config = dict(
    hidden_act='tanh_gelu',
    bias='none',
    init='trunc',
    init_std_up=0.0679,
    weight_decay=0.053,
    lr_head=0.0096,
    final_lr_fraction=0.0,
)
Each number is 200 + 30 x the weight over its row's rms, rounded and kept within 0 to 999. Layers, rows and columns count from 0. The size before them is the row's rms in percent of the matrix's.

# layer 2 attention output (transposed), 128x96, rms 0.129, rows 8-44, columns 0-95
077,213,196,191,161,201,205,184,189,196,181,207,157,219,214,175,257,168,254,182,172,170,197,298,198,159,192,177,213,160,228,154,216,242,220,194,223,195,222,201,208,163,202,223,200,186,157,220,152,222,187,213,177,208,250,239,210,199,247,204,168,179,221,185,217,225,152,181,216,228,172,192,236,197,213,235,205,164,181,210,181,180,250,179,152,193,176,132,257,207,216,210,190,221,147,266,152
079,205,215,170,186,165,132,170,261,144,208,188,203,209,214,233,188,190,236,153,181,215,179,174,154,140,206,174,205,221,197,235,198,154,194,224,224,201,129,203,170,162,188,164,211,243,203,182,211,190,256,220,241,209,226,189,162,224,200,220,166,249,170,206,216,213,254,154,241,172,204,212,191,187,184,211,168,205,192,204,180,167,245,177,189,161,255,226,184,216,147,179,147,240,191,219,178
079,221,234,193,204,196,162,233,214,263,201,172,147,199,230,221,209,238,163,214,219,244,229,136,178,223,251,231,238,238,262,246,137,183,194,219,169,194,169,154,245,203,168,227,154,179,219,220,164,200,192,244,189,215,176,156,228,203,186,253,213,255,169,186,192,204,188,213,226,221,180,247,202,182,221,171,207,242,189,167,169,189,201,173,212,187,161,221,205,215,183,209,204,165,199,267,185
073,228,151,193,238,193,205,191,200,234,189,215,198,182,152,198,276,199,177,194,190,178,282,201,227,229,192,210,184,180,215,171,255,220,160,188,210,282,194,209,228,183,245,198,182,172,160,209,169,199,153,212,222,217,235,270,194,205,223,175,185,166,180,211,207,196,212,155,174,193,170,222,232,181,190,220,142,217,258,233,181,223,203,220,199,210,171,246,196,139,226,176,236,155,204,165,230
109,165,147,195,222,216,169,246,208,146,132,185,128,170,183,167,236,197,219,151,155,185,209,196,203,179,228,210,250,169,245,189,222,199,168,222,173,209,144,166,182,163,222,209,180,175,133,172,219,203,198,219,184,205,181,175,222,206,196,223,187,193,196,155,156,182,226,194,178,122,202,200,169,168,221,179,195,162,234,169,206,168,189,203,203,168,127,186,167,193,214,169,205,156,200,170,203
081,239,263,158,213,216,200,211,207,185,253,156,196,239,173,196,223,229,172,266,237,202,230,211,196,149,189,186,173,270,187,208,189,205,246,207,191,211,227,178,160,219,135,212,204,211,209,175,174,254,144,247,206,224,207,208,196,234,186,229,214,224,187,170,192,247,159,218,174,249,175,207,174,217,220,201,189,229,261,183,176,227,229,189,161,218,170,231,140,182,185,187,187,236,163,170,221
079,191,226,177,171,184,234,173,221,253,208,192,222,187,215,251,148,141,155,188,203,198,175,168,229,218,216,167,193,174,212,279,230,143,168,167,177,175,219,164,181,203,239,147,203,167,181,174,238,135,185,237,181,161,258,180,174,178,193,244,209,140,188,201,202,156,199,168,198,233,231,187,193,185,195,184,173,209,174,201,260,188,202,197,207,155,167,239,246,191,193,222,193,180,182,173,192
076,191,204,188,173,223,248,186,230,212,234,146,182,226,230,216,208,137,173,190,163,257,256,217,211,254,156,187,188,156,265,172,191,236,229,201,200,167,212,208,157,211,216,182,199,182,203,226,180,201,210,169,203,205,182,231,197,226,216,158,197,196,158,218,174,171,249,250,172,215,199,212,203,184,247,218,218,183,151,201,218,211,304,216,195,215,194,200,243,260,221,191,217,211,219,260,197
096,190,184,201,183,162,197,184,169,190,167,188,164,190,297,167,240,225,239,202,152,217,174,158,185,181,234,266,199,182,208,180,256,201,182,204,202,205,188,179,188,202,229,180,174,247,156,197,227,236,217,206,192,206,180,205,206,157,205,223,172,206,218,198,184,196,178,168,188,164,199,226,181,142,201,163,142,189,237,173,233,145,163,163,175,175,174,148,206,177,233,210,179,214,131,137,187
068,228,171,252,235,157,190,171,231,183,175,190,198,142,170,206,252,174,199,178,189,155,225,249,211,220,181,209,260,243,203,241,143,214,177,227,170,234,167,226,229,172,145,176,183,140,227,214,162,204,196,200,198,175,230,182,209,212,190,172,221,213,201,220,234,165,212,138,166,191,206,227,210,223,178,192,148,200,154,245,206,240,189,203,216,185,182,204,147,216,205,187,250,217,225,170,265
081,203,154,203,210,225,243,193,228,242,130,204,185,164,214,261,234,204,184,212,211,183,218,178,188,169,202,154,172,162,192,183,189,164,203,220,156,163,183,218,228,167,238,230,194,162,195,221,194,215,212,273,246,171,147,207,217,216,196,240,147,208,215,207,189,203,188,169,186,186,224,255,229,161,192,181,164,221,180,198,243,152,131,234,214,202,212,204,172,233,190,221,228,223,269,173,245
085,183,212,166,191,221,256,171,167,210,149,179,230,200,185,181,217,210,213,154,216,194,199,175,196,183,195,238,252,221,199,162,193,212,244,220,239,176,164,182,186,170,204,169,199,183,121,185,201,190,180,220,211,223,206,188,220,223,238,184,200,203,180,150,142,164,200,189,169,243,190,152,189,207,206,169,196,235,260,122,200,250,216,183,200,183,173,263,162,137,224,185,180,151,186,198,146
080,231,146,190,275,167,256,236,211,205,194,163,182,202,202,167,226,213,183,200,165,146,197,177,209,267,192,241,200,205,241,170,189,249,197,223,173,189,158,179,129,214,209,162,189,167,194,217,173,188,185,190,215,193,237,175,213,215,237,236,179,195,201,215,189,185,241,177,213,190,186,187,169,173,267,256,246,179,181,265,181,191,212,198,183,217,159,248,225,211,161,210,251,162,186,183,207
090,186,222,169,238,232,222,201,263,215,199,231,201,228,276,238,159,221,167,233,166,214,242,230,210,246,209,185,265,240,213,270,204,206,225,214,249,271,159,145,155,194,209,211,200,196,187,185,265,225,214,208,197,219,187,149,197,198,173,266,210,217,186,194,191,236,193,194,219,231,228,172,197,195,218,218,190,164,194,182,234,197,236,205,224,179,180,189,236,208,205,235,221,199,241,185,243
086,199,213,227,212,193,220,182,218,170,153,238,225,251,193,245,204,177,225,203,264,240,142,209,190,186,217,181,186,224,140,176,222,208,241,200,184,164,202,241,201,189,112,231,219,247,245,260,229,228,183,196,186,187,201,191,185,202,188,224,203,245,181,221,219,205,219,226,175,241,222,227,201,251,212,220,218,225,212,201,186,159,235,218,161,177,241,217,248,163,156,236,145,243,211,230,190
082,224,186,204,203,167,145,222,207,227,187,244,159,183,183,232,151,245,156,240,198,237,216,193,179,170,201,223,169,143,206,174,145,168,211,177,196,195,233,204,223,185,129,216,245,239,249,225,254,203,193,242,209,156,184,207,188,199,205,149,211,205,214,215,178,224,274,261,205,193,226,158,231,215,193,223,177,195,213,178,214,232,227,222,189,201,275,155,217,212,219,192,172,234,219,189,202
073,231,138,205,225,213,183,194,224,231,156,210,198,164,258,231,224,226,200,244,264,238,262,216,172,220,254,177,156,203,185,198,202,199,196,208,154,163,260,188,195,190,186,206,210,148,216,182,245,200,229,171,215,159,153,197,184,194,225,181,197,195,190,207,146,192,197,164,176,210,187,228,201,162,200,166,173,259,149,174,220,159,176,220,160,188,173,235,215,231,231,177,177,188,251,165,162
094,228,177,187,217,245,213,235,196,174,209,211,213,193,216,152,216,193,214,189,210,160,237,203,201,126,249,189,230,126,187,157,239,183,150,250,188,200,173,185,227,258,181,202,191,211,152,224,179,181,195,171,189,187,150,186,193,190,235,219,253,157,229,191,177,173,200,209,192,158,213,176,210,181,208,232,151,191,247,227,191,167,152,151,255,242,213,184,224,202,242,185,155,146,217,187,196
076,138,211,246,214,233,193,262,175,173,194,193,208,209,180,178,224,228,236,180,190,198,232,182,187,160,219,150,205,150,249,199,213,188,173,203,253,248,234,211,246,194,248,186,176,230,188,188,220,164,197,192,224,253,220,195,207,241,195,232,124,200,151,152,209,241,202,162,157,202,227,238,230,200,207,178,263,168,169,207,207,166,200,196,182,172,144,189,172,173,174,194,245,175,185,183,182
081,209,172,171,197,194,227,165,187,230,206,204,174,207,212,234,165,188,188,253,194,217,138,139,221,194,157,131,167,215,186,221,200,155,154,188,182,131,232,192,167,211,141,185,185,195,224,174,159,181,172,177,210,226,196,211,177,208,208,220,193,181,195,211,223,213,189,115,216,229,221,217,184,159,193,178,204,213,162,234,180,212,258,181,200,208,168,249,224,246,137,211,154,204,258,180,194
081,165,165,253,201,186,211,231,164,208,237,195,215,262,180,187,124,201,213,189,180,190,130,155,189,289,173,221,188,155,134,199,198,216,232,224,169,196,175,207,179,191,201,164,209,201,202,222,148,263,184,186,150,182,206,168,190,192,200,220,173,175,197,159,200,209,212,214,182,205,213,191,178,164,243,188,217,179,174,181,175,236,242,187,224,245,202,236,193,161,131,202,236,203,184,177,206
078,242,217,227,162,181,183,244,180,216,181,240,163,214,181,195,176,182,170,225,211,213,168,218,219,227,245,161,163,169,194,190,179,171,197,231,180,183,229,216,225,157,208,214,169,236,221,181,199,216,260,163,123,213,112,202,216,148,174,215,210,234,209,188,168,242,263,264,174,201,194,204,172,174,237,159,201,218,168,166,161,180,184,236,207,178,172,254,237,197,164,206,197,208,221,215,201
089,180,245,155,179,232,214,164,204,208,204,230,154,210,163,210,115,214,209,211,169,205,170,128,227,168,157,176,171,254,179,231,163,198,163,191,185,189,202,228,174,169,190,195,246,179,193,148,207,182,203,224,188,200,234,185,190,186,133,239,197,225,158,218,238,190,234,229,243,216,203,165,247,245,207,239,238,179,207,178,220,178,249,225,179,243,226,213,233,241,180,231,171,205,193,219,184
082,235,197,170,169,155,162,206,223,171,160,213,124,217,153,161,165,157,197,192,226,225,145,183,184,187,188,238,239,209,204,204,205,182,189,204,205,191,203,220,221,162,136,134,211,205,170,218,131,214,224,244,166,179,179,143,232,221,224,230,237,196,198,181,166,198,210,231,207,212,216,192,218,167,173,228,225,126,203,220,221,202,156,212,199,164,194,189,185,190,183,116,172,213,175,211,187
082,220,158,216,223,201,234,131,166,169,220,179,223,198,214,210,233,204,178,217,209,118,235,159,228,236,165,187,214,205,177,223,180,245,199,218,214,229,114,171,221,219,253,211,194,175,142,202,179,183,193,231,250,163,166,216,196,237,249,211,198,220,241,165,199,176,195,227,154,178,206,199,230,205,170,187,234,223,203,205,177,248,190,181,205,225,184,224,158,158,182,177,270,184,216,185,233
079,201,198,175,199,182,192,157,111,180,153,233,203,220,165,172,163,194,191,207,226,231,190,256,186,147,186,237,188,179,155,244,146,190,182,170,212,241,163,215,223,161,156,227,256,212,229,218,232,201,240,234,176,170,215,189,160,237,209,187,231,194,194,198,262,238,238,196,203,180,216,236,213,207,214,204,199,227,227,236,243,192,192,186,175,214,254,128,184,219,228,208,192,224,213,245,209
079,167,217,243,166,199,239,227,188,195,212,193,210,213,177,190,152,193,224,178,179,203,163,174,212,205,113,169,202,215,180,220,177,200,229,179,172,144,212,221,159,225,222,226,238,174,211,209,182,173,221,167,163,132,229,197,187,170,178,234,235,178,249,165,250,210,186,209,235,263,173,159,244,237,211,184,190,170,236,190,218,189,245,143,190,214,163,201,228,220,187,205,167,178,162,261,160
077,183,174,228,218,233,180,232,201,205,199,210,177,201,180,222,166,210,264,176,152,227,197,142,216,244,239,232,200,163,117,222,208,212,212,191,183,179,156,178,195,166,163,172,211,218,224,190,170,161,195,163,182,198,156,147,185,171,205,211,202,183,151,235,209,137,219,180,206,152,195,159,208,171,243,204,208,233,165,248,208,144,238,232,181,193,189,234,244,173,179,165,214,164,181,241,172
077,220,254,176,261,196,207,172,161,180,191,208,183,192,188,234,235,181,213,246,207,184,207,214,218,183,186,224,146,247,178,216,227,241,188,170,237,153,243,223,218,202,164,179,244,223,220,184,193,227,191,173,217,199,229,192,179,221,179,245,204,275,185,240,210,181,234,243,237,190,195,207,254,275,230,193,227,233,245,220,211,171,221,184,181,203,172,170,226,220,159,242,254,248,184,182,161
086,165,151,252,180,196,183,190,215,212,248,192,200,209,180,232,236,164,199,176,237,199,223,234,181,159,184,164,131,173,220,241,238,177,183,165,168,186,198,228,255,174,241,209,166,227,242,173,246,208,273,224,215,206,219,218,205,244,191,216,179,232,189,203,219,191,222,212,188,183,191,220,193,211,168,181,181,238,262,208,245,130,188,201,214,175,219,255,171,252,244,169,161,177,189,213,199
091,204,250,179,243,222,191,198,175,203,199,142,203,188,252,206,240,232,218,214,212,153,177,214,190,189,193,175,209,158,246,170,243,140,162,200,173,222,205,180,209,229,243,189,186,180,207,180,267,202,185,216,210,217,174,227,163,175,253,203,201,185,219,143,164,219,153,128,272,193,194,235,156,159,192,223,200,231,205,232,203,172,185,169,213,198,158,180,252,215,219,181,166,151,179,197,181
085,225,250,232,215,212,183,188,212,215,226,188,190,213,189,177,210,183,211,242,176,123,152,193,222,173,155,220,158,191,211,217,247,188,180,234,183,232,233,224,213,197,255,233,209,194,210,243,187,206,175,236,139,201,204,202,220,153,147,184,236,192,183,197,180,180,178,207,263,198,211,179,225,235,270,217,175,185,268,234,264,230,224,163,211,218,151,208,206,246,185,210,195,182,150,220,171
081,186,148,193,185,173,181,231,161,246,247,240,183,201,219,211,207,187,191,211,205,228,247,181,184,232,171,157,207,213,202,202,174,168,227,188,183,228,271,225,184,177,150,203,217,148,178,164,178,257,185,205,151,183,154,170,176,207,174,216,259,231,166,185,180,190,185,153,210,215,244,240,185,124,201,240,190,221,211,171,206,224,210,195,190,232,201,192,293,225,214,197,218,215,180,183,157
081,156,167,223,201,203,114,161,174,179,166,257,225,202,175,199,184,148,185,193,160,168,141,177,164,191,163,173,193,210,190,191,251,180,218,198,209,260,142,209,196,200,218,240,221,211,161,126,237,164,223,271,222,167,231,214,203,196,186,189,221,158,172,218,176,176,228,207,221,196,216,164,162,187,189,143,217,164,202,224,188,242,187,196,194,188,200,199,161,188,181,179,195,152,200,218,204
084,188,171,225,205,232,166,201,221,232,162,251,240,189,193,188,226,221,159,180,187,211,234,208,151,214,194,228,133,198,170,174,189,238,232,188,153,221,174,251,195,213,182,156,158,201,240,221,181,217,180,194,195,158,212,208,205,176,187,211,214,163,187,193,189,170,259,299,157,229,188,206,222,189,190,141,173,177,201,227,173,186,179,158,167,133,201,189,180,143,211,210,193,184,210,221,258
083,260,163,253,168,195,172,201,218,214,213,225,171,230,190,193,162,248,245,224,179,182,226,183,252,195,207,214,189,198,129,200,188,196,240,181,191,242,197,258,223,138,245,220,166,254,259,218,193,197,193,155,181,209,160,218,200,181,212,210,211,194,212,213,172,165,225,242,168,142,211,169,231,209,192,193,184,209,233,215,168,222,131,198,211,175,188,237,150,170,214,154,219,202,219,184,244
082,212,194,167,204,264,181,227,248,181,188,249,174,203,230,231,276,234,215,200,222,178,250,248,213,192,214,145,154,214,222,203,212,202,181,157,219,160,258,212,220,247,197,213,162,189,159,223,187,240,197,187,206,227,179,227,168,205,213,208,220,237,231,233,242,205,179,243,170,221,199,252,230,217,177,242,185,235,191,205,267,175,175,187,225,172,192,242,202,214,196,234,159,244,231,178,229
# layer 2 attention value, 128x96, rms 0.152, rows 9-44, columns 0-95
087,147,225,194,221,210,170,167,233,159,209,208,151,241,227,157,232,155,156,217,182,187,204,160,185,138,203,215,253,222,186,244,208,202,198,155,263,213,189,201,180,214,181,203,229,156,213,209,219,218,188,164,217,262,203,153,217,176,214,199,182,194,238,180,216,247,195,225,205,197,133,207,166,255,147,165,172,167,211,159,240,183,198,229,204,195,232,220,235,233,198,180,189,154,244,175,222
098,264,188,169,196,197,180,225,163,234,230,198,261,299,204,221,183,146,192,231,218,208,186,218,239,246,233,214,220,241,206,244,206,181,167,219,187,224,202,173,290,237,252,176,192,234,157,190,226,223,227,209,187,203,204,189,215,239,154,212,186,227,181,194,176,203,189,178,175,222,197,194,208,171,227,155,173,154,232,149,216,199,225,208,142,217,201,169,207,184,196,164,165,219,198,207,178
087,169,171,208,191,177,168,172,248,254,202,193,218,161,143,193,220,194,220,200,208,210,262,202,205,209,227,179,163,223,223,184,239,188,173,218,243,219,235,164,184,164,195,206,247,210,194,242,248,146,263,257,243,228,232,222,194,201,158,228,210,159,225,160,167,194,212,235,178,258,223,193,225,206,199,224,205,231,197,206,146,251,214,175,165,208,205,233,206,170,247,204,263,227,181,192,180
097,180,196,270,204,196,158,256,240,199,157,223,173,232,167,221,152,252,211,185,158,183,239,236,258,220,161,248,201,222,191,240,160,203,233,212,178,153,155,171,176,189,204,210,213,208,200,222,234,206,217,155,213,192,237,206,186,169,155,211,154,233,195,211,220,219,238,184,185,177,188,185,204,170,258,222,130,180,232,171,188,171,191,213,256,183,224,156,190,193,239,205,211,211,221,197,246
096,209,250,171,242,208,230,224,199,211,160,209,242,215,229,170,207,160,196,260,191,190,183,141,199,220,157,208,241,219,218,251,209,191,195,221,174,223,256,171,218,195,184,258,149,191,176,239,202,245,167,196,229,178,219,191,133,214,167,183,182,206,179,206,156,188,216,169,231,201,199,188,199,184,238,239,255,169,219,200,206,187,262,262,178,203,185,155,202,239,195,199,190,231,164,230,263
098,226,166,235,204,228,196,161,204,183,208,208,172,235,198,217,207,242,171,172,218,217,172,198,238,228,227,184,220,234,174,144,201,183,206,240,209,174,213,243,172,214,171,185,194,135,208,161,191,145,168,199,193,154,229,210,222,211,207,124,197,171,215,199,222,204,207,250,194,232,269,199,194,232,208,169,189,205,168,251,192,184,136,187,123,249,205,239,236,152,244,233,176,211,189,227,219
085,171,182,193,203,199,227,226,174,220,164,253,194,190,175,159,171,205,176,250,172,194,243,183,166,228,192,161,165,198,159,219,192,171,189,173,194,233,152,188,135,215,175,150,211,200,218,225,107,195,218,234,183,191,243,149,246,190,210,180,181,215,178,160,237,156,187,183,197,211,206,196,227,224,172,273,225,237,243,144,232,195,232,164,216,240,221,197,226,202,229,171,197,230,178,189,182
098,199,169,260,214,234,155,122,220,180,213,181,184,212,227,190,188,264,246,119,182,154,189,217,198,188,207,224,212,209,230,163,219,230,172,202,247,171,225,181,210,139,186,188,218,206,182,209,251,261,203,186,205,194,181,188,215,125,145,197,223,184,216,223,201,215,211,223,212,179,194,246,188,146,259,224,180,182,195,178,241,184,194,215,193,218,226,204,242,258,209,216,193,219,225,219,215
085,180,183,227,184,168,227,162,199,238,220,263,201,195,154,230,172,182,175,245,168,201,224,256,221,179,185,145,172,230,256,210,171,247,183,246,169,213,172,229,193,256,182,172,270,229,228,177,238,203,196,232,191,203,214,182,208,196,251,204,201,203,226,222,207,249,219,196,255,198,144,136,234,229,222,175,206,191,190,200,143,219,218,199,177,205,214,191,191,158,157,193,210,159,215,167,220
097,168,182,197,199,174,235,219,216,220,164,213,161,252,202,210,196,218,239,162,245,219,234,217,181,216,220,167,202,167,222,133,204,236,240,250,183,211,95,175,245,215,211,206,230,173,189,144,228,188,190,223,244,232,202,217,242,158,198,205,168,197,208,182,189,262,218,250,192,179,239,196,221,191,228,171,181,148,208,177,163,186,178,202,219,176,171,201,204,174,191,146,207,164,243,171,219
097,197,178,230,192,232,249,190,200,180,194,129,218,193,180,187,199,224,204,193,161,206,190,209,227,225,178,213,237,237,204,194,239,246,177,221,136,196,213,224,204,237,178,154,217,188,158,220,158,174,245,161,233,173,258,206,203,228,220,174,122,216,151,178,210,175,218,170,198,209,238,185,226,160,236,242,188,161,221,225,207,229,191,197,236,233,219,172,201,203,231,255,274,240,227,229,222
089,215,204,195,203,193,205,254,160,183,160,160,222,216,106,188,213,205,152,203,187,150,199,216,230,258,193,226,208,175,236,211,155,196,261,174,217,174,210,195,164,206,154,181,220,172,184,239,203,203,246,216,206,260,248,189,181,199,177,246,190,207,181,158,192,193,220,198,217,254,201,207,204,248,191,219,163,232,237,178,226,212,257,231,164,199,162,217,182,198,185,180,209,209,146,224,136
095,197,176,222,198,210,142,181,239,197,189,209,200,239,205,196,172,274,175,219,177,195,193,177,272,196,210,218,234,261,174,240,170,177,232,235,240,171,169,198,221,207,209,154,153,209,224,217,225,190,188,158,180,164,202,180,214,202,189,152,214,216,238,182,184,267,226,219,209,186,195,178,199,271,217,183,233,219,230,147,244,204,198,189,153,185,167,150,203,253,179,185,165,164,191,233,247
094,199,253,164,244,227,201,160,176,193,219,201,195,184,169,175,210,130,229,163,175,237,153,216,161,197,231,205,246,173,151,178,216,165,246,178,189,236,205,188,246,156,194,224,135,172,203,188,153,196,160,223,209,212,233,234,164,241,239,220,206,183,218,208,218,144,175,226,196,217,205,229,214,194,202,130,182,194,197,180,235,182,212,231,214,256,152,207,213,191,220,253,227,194,146,204,196
093,211,163,211,181,211,201,206,231,198,165,220,159,169,161,170,232,170,176,167,175,247,222,191,164,212,242,198,151,181,179,190,187,192,129,202,240,182,187,197,209,166,219,185,249,203,203,192,226,220,142,229,198,266,182,221,221,192,184,224,182,192,269,171,217,197,242,230,189,161,232,152,192,146,160,162,210,138,211,180,192,155,216,165,254,222,239,176,227,189,221,216,162,196,233,163,227
077,210,169,182,162,171,255,185,192,218,193,202,211,212,176,187,184,205,201,153,214,178,249,230,180,197,207,152,190,218,221,189,128,157,225,229,182,131,183,199,226,181,187,231,173,151,230,205,235,215,228,164,193,214,253,245,245,181,172,243,152,190,179,272,249,195,174,195,230,175,262,208,233,160,216,156,185,193,180,249,196,211,194,164,211,243,186,222,168,190,208,165,197,175,231,232,179
105,221,222,179,206,191,134,252,237,200,172,205,214,152,176,193,194,187,244,131,224,191,190,225,241,194,175,214,233,181,164,149,181,158,204,212,226,189,186,232,218,219,154,199,201,247,200,233,198,151,183,134,215,183,192,241,190,184,167,253,226,233,207,192,217,217,169,170,138,142,170,233,201,206,211,238,197,215,237,165,188,167,173,209,208,137,227,189,220,210,207,177,263,206,166,194,162
086,210,191,222,198,179,193,211,221,169,218,222,141,289,201,245,173,213,218,221,202,203,250,157,175,132,214,224,213,234,183,243,172,165,211,118,230,211,225,177,153,190,217,225,201,213,199,211,149,193,197,140,199,162,218,211,181,255,188,229,238,231,173,173,177,184,213,225,177,191,200,244,166,222,188,240,235,233,181,250,153,191,164,235,219,199,181,224,183,168,200,190,219,246,206,224,192
088,211,202,145,182,200,204,207,159,202,151,229,188,195,172,223,229,184,183,221,269,150,208,185,185,220,176,217,197,187,213,224,186,199,193,205,193,198,187,224,197,260,216,244,128,165,166,219,141,210,217,184,229,225,221,207,191,207,229,225,233,151,201,167,198,205,171,216,184,284,177,292,213,231,235,203,193,216,151,221,211,210,235,179,180,231,213,224,153,229,136,183,166,187,168,189,176
093,185,197,220,190,211,182,252,182,270,158,196,240,210,185,181,163,211,252,220,160,226,180,233,208,244,189,241,216,169,243,211,139,223,194,168,164,195,205,198,200,206,218,230,167,213,220,194,104,196,229,223,204,178,186,203,184,147,202,205,183,152,167,133,206,193,211,241,217,212,132,198,186,234,207,200,210,216,192,174,182,156,256,217,198,198,184,246,234,206,165,187,204,222,139,231,220
097,261,247,205,186,168,155,192,217,186,210,211,165,216,153,175,189,154,183,214,220,193,220,263,242,200,195,186,188,170,154,208,202,150,259,200,180,175,164,161,218,147,241,248,161,199,208,232,181,202,253,190,197,173,216,212,187,216,178,211,254,137,231,193,146,184,181,173,241,128,239,223,200,167,190,190,179,236,220,181,162,173,214,162,196,222,197,202,217,180,225,165,193,230,175,167,208
089,223,256,203,224,243,241,204,180,154,178,191,188,201,206,203,269,218,216,226,210,238,176,160,241,182,230,244,198,230,200,189,205,249,208,213,245,212,201,196,152,211,241,186,138,154,161,196,223,188,232,196,191,246,181,181,222,184,228,149,201,193,195,193,217,180,224,203,168,219,259,195,250,238,246,210,177,188,179,207,254,230,214,207,214,211,201,153,164,207,200,195,121,177,202,134,241
091,173,188,227,174,209,176,150,195,229,185,247,214,198,191,195,164,250,162,171,168,200,198,169,219,155,188,246,245,206,230,269,222,215,198,210,193,209,230,187,276,194,182,238,216,185,142,214,208,208,217,179,181,207,181,213,211,242,237,239,197,182,204,189,199,210,242,188,247,170,228,226,220,138,207,176,196,161,197,171,206,175,224,163,173,199,247,173,237,179,228,220,233,153,128,136,179
087,156,193,211,186,147,251,168,187,175,139,178,225,235,222,195,169,267,225,217,189,220,179,207,223,196,245,189,208,199,215,176,190,162,216,254,226,224,174,199,222,280,174,167,250,223,153,249,178,176,221,212,225,207,218,240,182,199,185,181,180,228,180,180,172,223,192,187,212,264,175,203,220,263,161,200,219,189,213,178,130,244,235,163,184,217,202,188,201,198,229,177,210,243,224,242,203
094,201,226,174,199,177,252,155,216,213,195,235,195,159,181,171,213,191,240,129,165,216,199,209,215,187,204,235,203,113,221,188,203,196,220,215,209,243,189,190,208,199,260,184,207,193,201,172,192,193,180,234,174,227,193,194,238,232,268,220,170,212,227,186,239,239,263,191,200,183,190,209,197,184,180,173,205,89,197,171,175,189,171,200,176,210,231,151,177,188,182,251,169,179,234,146,195
089,204,196,223,228,234,259,278,181,184,229,193,196,194,238,264,233,188,265,174,229,230,188,235,217,227,159,167,244,229,235,170,207,192,221,191,186,258,232,222,195,183,211,208,175,148,213,204,206,195,204,168,183,168,218,199,160,131,197,148,190,190,202,209,239,183,192,166,212,248,214,227,177,203,170,180,160,241,164,248,232,171,218,192,210,218,177,170,209,241,176,227,150,177,194,187,154
097,177,229,211,208,216,137,255,148,195,180,213,233,224,197,203,195,184,178,210,203,177,193,252,217,234,185,230,216,213,183,199,188,181,225,206,235,169,225,150,170,242,225,170,208,218,239,194,213,187,225,198,156,237,182,186,228,160,137,269,191,202,205,210,226,158,165,255,194,180,179,213,194,265,225,206,130,236,187,172,240,164,171,173,176,234,186,236,190,204,196,175,213,196,159,205,122
085,223,273,240,226,214,248,169,154,147,187,137,223,181,184,198,224,146,213,201,216,177,177,213,201,141,211,224,188,179,149,163,213,199,246,167,211,165,239,187,213,189,178,198,190,189,182,205,173,262,169,190,214,236,171,213,163,241,225,180,206,183,178,222,195,161,191,232,191,214,209,151,211,258,212,203,187,154,147,205,205,232,183,206,191,259,199,193,183,223,186,236,205,224,184,138,143
095,183,172,204,216,189,255,269,250,190,216,240,161,221,251,213,178,188,214,142,188,233,244,218,191,199,181,205,257,115,241,171,204,219,220,190,186,186,208,242,172,138,205,219,148,198,230,181,212,197,245,170,231,170,215,221,233,210,243,180,188,172,225,200,185,180,199,209,211,201,235,182,164,156,179,166,155,169,167,191,159,181,134,209,241,220,224,203,221,190,239,222,186,207,232,203,208
084,297,222,167,213,158,183,228,165,203,227,169,187,213,185,193,214,201,190,119,248,174,206,229,162,272,155,204,211,188,203,157,214,206,207,200,207,186,258,159,202,204,178,196,183,203,198,213,236,200,200,169,182,177,202,190,201,173,200,188,195,205,199,242,207,191,153,177,199,238,188,235,173,210,150,215,162,220,236,189,194,187,199,195,168,148,210,167,182,281,179,242,174,202,241,277,213
086,256,261,193,217,241,156,293,177,233,221,200,198,235,212,271,216,162,246,154,240,189,174,219,225,204,219,184,160,210,179,178,256,208,199,183,206,251,278,178,193,157,191,219,191,167,198,184,228,154,233,178,172,185,204,187,200,190,203,169,240,167,231,236,190,208,193,174,177,204,217,155,190,216,232,176,169,194,188,162,186,187,240,201,201,175,202,179,248,241,209,210,192,180,175,225,171
089,231,187,216,197,205,203,131,194,288,189,192,220,207,171,165,219,210,220,151,202,206,214,232,248,231,227,213,165,188,234,244,166,193,147,219,171,195,158,181,214,210,197,190,235,201,223,225,174,185,205,254,200,188,194,183,217,199,189,235,218,208,177,212,254,176,242,219,230,204,196,209,243,176,252,243,194,224,225,199,208,176,159,164,192,190,297,151,223,225,174,219,165,203,126,198,199
096,176,179,230,195,226,197,197,213,152,161,206,171,194,235,260,195,151,172,159,211,203,162,156,188,201,235,268,180,212,189,223,235,163,244,220,194,180,201,185,188,194,226,248,228,162,188,241,228,154,216,227,207,208,207,238,199,151,191,186,196,190,246,213,223,169,176,204,188,235,176,231,190,198,152,124,180,167,194,169,152,238,187,154,221,158,222,203,177,218,234,182,134,165,200,252,200
083,190,165,233,209,238,135,208,247,233,192,183,236,159,200,228,190,191,185,196,186,268,216,191,217,196,209,191,247,215,223,220,219,155,242,202,229,250,234,161,220,202,234,239,195,209,223,205,232,228,194,247,189,189,226,264,185,144,165,242,193,164,232,151,183,174,165,228,207,206,218,189,198,136,155,157,240,192,245,170,182,241,218,228,191,251,203,197,215,187,223,168,183,234,194,203,157
090,173,208,239,176,179,93,244,236,223,187,236,190,177,198,201,190,210,227,193,200,217,248,214,241,172,145,172,222,184,215,212,187,182,173,221,225,181,210,169,221,194,198,190,181,234,204,187,249,182,236,177,186,230,189,187,175,153,163,251,225,174,256,202,115,217,180,193,233,193,222,176,165,157,232,225,228,222,185,223,151,221,168,191,248,193,229,206,198,197,197,164,204,201,246,170,145
094,144,209,220,158,209,98,179,162,220,197,183,250,214,293,193,216,259,224,221,203,218,242,173,213,197,206,197,191,235,180,224,216,159,229,172,198,187,144,221,180,232,182,249,157,229,217,203,166,243,200,153,164,209,220,267,187,193,214,182,197,172,176,199,203,189,193,230,208,168,185,254,203,202,199,208,203,235,152,189,261,192,198,211,183,196,169,203,217,182,177,239,217,194,183,170,207